Weights of a small transformer language model: 3 heads of 64.
Each number is 128 + 24 x the weight over its row's rms, rounded and kept within 0 to 255. Layers, rows and columns count from 0. Numbers have three digits each. The size before them is the row's rms in percent of the matrix's.

# layer 2 attention query, 192x128, rms 0.0966, rows 0-21, columns 0-63
062:141191120109133144163103137133109114148118137149141094135101118081139094110100152128086130116135116123171074098115135127112135179101128158139168151135137164172089112150166122190121115130129118
057:127033151100080154094116082139087134146126088156116129122113095148132162145122114112135118112120125121098093147104150142159177105149129120149119100162106144127110139078098159100111121124125154
069:155123125156140142136127144133142121147161116166131145138104113130089135110138154136118098118144110156118120124102138107098132168114126076172143098145095143172092164146091145158148095150112135
077:148157114144123133144083134156131109109132155134134139127139134129132079146126142135139159150151094143157126134101150126153127146096101110119144104170130143113114092144152111158141117092117146
065:135080126113155126130170119181117167123137132127159120118156122132103158128128155086110119117124136146109121144193139123141139152144092106166160142127131119164182131139166131133094155154102085
081:133113102138118103179136130136113156126091118141128102140140123109137122197112123112081138146139120094159148131114077097123132105143152116112138104155153116090100082136147102155121127097114121
078:140081105129105133158132126085075116158132097159125084114134118130123157163135156092145123136164147128149161139156122141137118049143142122098151150131129110092113109095131079136114106146115126
072:085075134169124146131167119092081119121107145160106097152125129141144122165102173097134109089148135129134142120144123114140152067164140090133120158155103102091112145102094111097159123106115108
071:120094111136119160101158166143119157134085114103133135079143104122152111151141102161100164083124139128128138138143082135153111081148105123129154112160141139121144166154125102085083127134171150
071:151197094118133173100092145147123101144123134117106129147105143125158127110109130112103126143107129110170114110124136078111140194120137147135148093161132149121097127117107129166167081114138159
088:108120162072125149099124091110099149176120140155161132098124137141124147151137116130118105111131125106082132106094123171150128116110132167133124117072140147058145132151124135106138149139115129
089:143156116141155119173111120143102127140106159117158091142081141170111123128162169109125139128112107129136130103065151145062128105155084151116123163110149113128105112146143161173142088132126159
106:142124081149097143122115107096094117088067104125110123152105121091143117161107127092116147151144124115131131105139123128096172109138135143088136149161140121129132119113144139123095096079144126
095:141169094118108158126110133142124132093076155083098159133128078117176146132154110131116121144130120135102134113125141139122134117134156160160119146139125138085107123118129139140109155135139127
097:193156137159124151132152085123159136145125151102133137118100124130128146103132147131113145146112149091110096122114130101118106143115127130127145080095110098153141126106098102159143122112113129
103:125096128135125119170155152139100163122090165104128151073157127136140140148140172118147138158142124148158092169126166132136156107145074130103118112113114121167130150123107170169127117141136186
112:143133141123091110109162124086129168143152136070160141142102124113160127113170161135087099116131120165174101139128137165151138113120129122150133152114117136127128133109114146127126151134122166
097:139144136151107156100106095138115126112156134145146084132107091082105167129097149125160142129120142153134086140146125088115082127098128162106126153114099112140123114125134137163143144106089128
110:159104133139131178161130146190152094144139148129088134137157140118106117105136133099128130115128124114147129153106125075099145144112125122168114092147135109111100107107116116134103168096104114
097:140132110084091123153142090133091120099146178100132121146154110142095125083170172127124145133120125196099131129148118167148118115097186167144141164132145114117124120159139166062108129121168125
122:107131160162108139089126087138118125141131147171104143145121114066161091110119131111135094100118125133121116098137113119151078140122168115123119099155120134137135088090101088105118096129115127
106:132128132155119124139108172162161119123097095149124171094111074118154146134146115149151103147196122122138098112151081131135109110121094094088075117140119120140186077144139162142155130125097119
# layer 2 attention key, 192x128, rms 0.0945, rows 0-20, columns 0-63
073:178141095141125112099144155108154115093126117118114115099140109105133102144163144116146141156097149160164142158145129107118097105091127132059114139157117093178154105160140084157101142126123111
064:080145147117160158151171111114142149171127129121120153167117150123109144113097135133109098083153152133100109104105140159154128134146132117194100137112117145094108138128108159101155133128142119
077:117111133101179147191162102136109126161114139114153144165097157119156152133110110145108117116160171142104113125118129129181121134148134093162109149092127107088119154140141155119148133138141152
081:116069085115115158158108122137116098129127143135144118163123103145124122085147139136136118139160129126098167159114127168148127147090160086130115117094127078163092095147163110149117151136126138
070:139175119168169160092141130131117127105114121085118147153111086110099113178149128118117109128118115145093129115101107087132095080101153135115129086164110127112121160150153119121132156145136104
088:103139094134107136157112112119100103064140146153113121121155108107167137169134106105126133184101128099120137122116131132141167132133184136094109118121155087118121133148155109124139133128122117
087:163172119147131117074147134128126154113128120183056103132137101093129118171096134117096121149107159098156128084142149114122132145132139140112124089138144146155113095126117125117112098084108099
074:157149148150106093074095131102162159126121151141092104101161145106116106150164159129152156118120142104177077122128114128092091094134118137094144146110132148143133114110098111143097109078125103
083:101142121163116177113121134106119141091141149136086083136165126149110122126141148080164120145129164107132143131134147147126180100135162160095154133135101105127140111125151103158116129107097151
078:070127118134134160145118145157120125145146132135158185159092130108126141108164117123137126106143123161150117100131123110098127101173141129104155161129124089116106132161112140154135109150126119
084:130181116120144112085117145127159126150119163124085123125146143117124126145116162082145107102140138126175115130136146141134098153199130157114147126118106129129129100126111130158113117122059119
092:122160122148151129112111151155111124113146176134145127153091107113156084138132126092140128127147115148108110129109140092162082143087093126150129119114093161079107174128149143118153125138159102
136:118136106160090102138097138123094146084119140119113127121141121132153115119109115094143202154139098101135139112157137147131101146090137156077097122165139127146121124118170129140131143098136152
099:108115173121090101160149172127085113107121112134155139146156143111142172140142127136144189119114101125113105161125100134142104148169134093124120174113115071112178141133106149141121134174090128
113:119149177075112105136139139092118120123100156149106158108125161094163117175122114111119172153122156143134086122110121114139140162134140168164134131099113090151119088090118120108124131131073140
115:120091123122124133158135145133124153128160091105132149095151094109105128166127104123152126131162148146113130180148120197120119116147102134095167148135136102082116144105167179132117153148105138
115:106139134124104121138091145123189091110099127145092128126131156091115096113128121126144125152124158167116146123158137139121134126153149154101136166087122137143140104135181146074146150176086118
107:148129143147107124118157118132123117137156140102111158107146128119164130130130148135136094122110126184124137132132132126109117142145134144119134119142058065110154156164107168148158143223123145
110:099108083136144090139097110130145143153112128127132204138117114131157120117136129104145133100126170148138095136149114097126115142108132113155124156110126149112119164110106104162137111139177106
092:141100117138111135160115160086150150129145120121100127110143148134101154116114120157142165181122107111140130166104123132129156093103154078118106145137147106113121105110102181137156087086140126
113:123153128096116106111130106096182152129137120119104166126108118172138153124135122160167106141117130161162123160153120108145121169137156113154169098087102128101135158106138093177130117138093150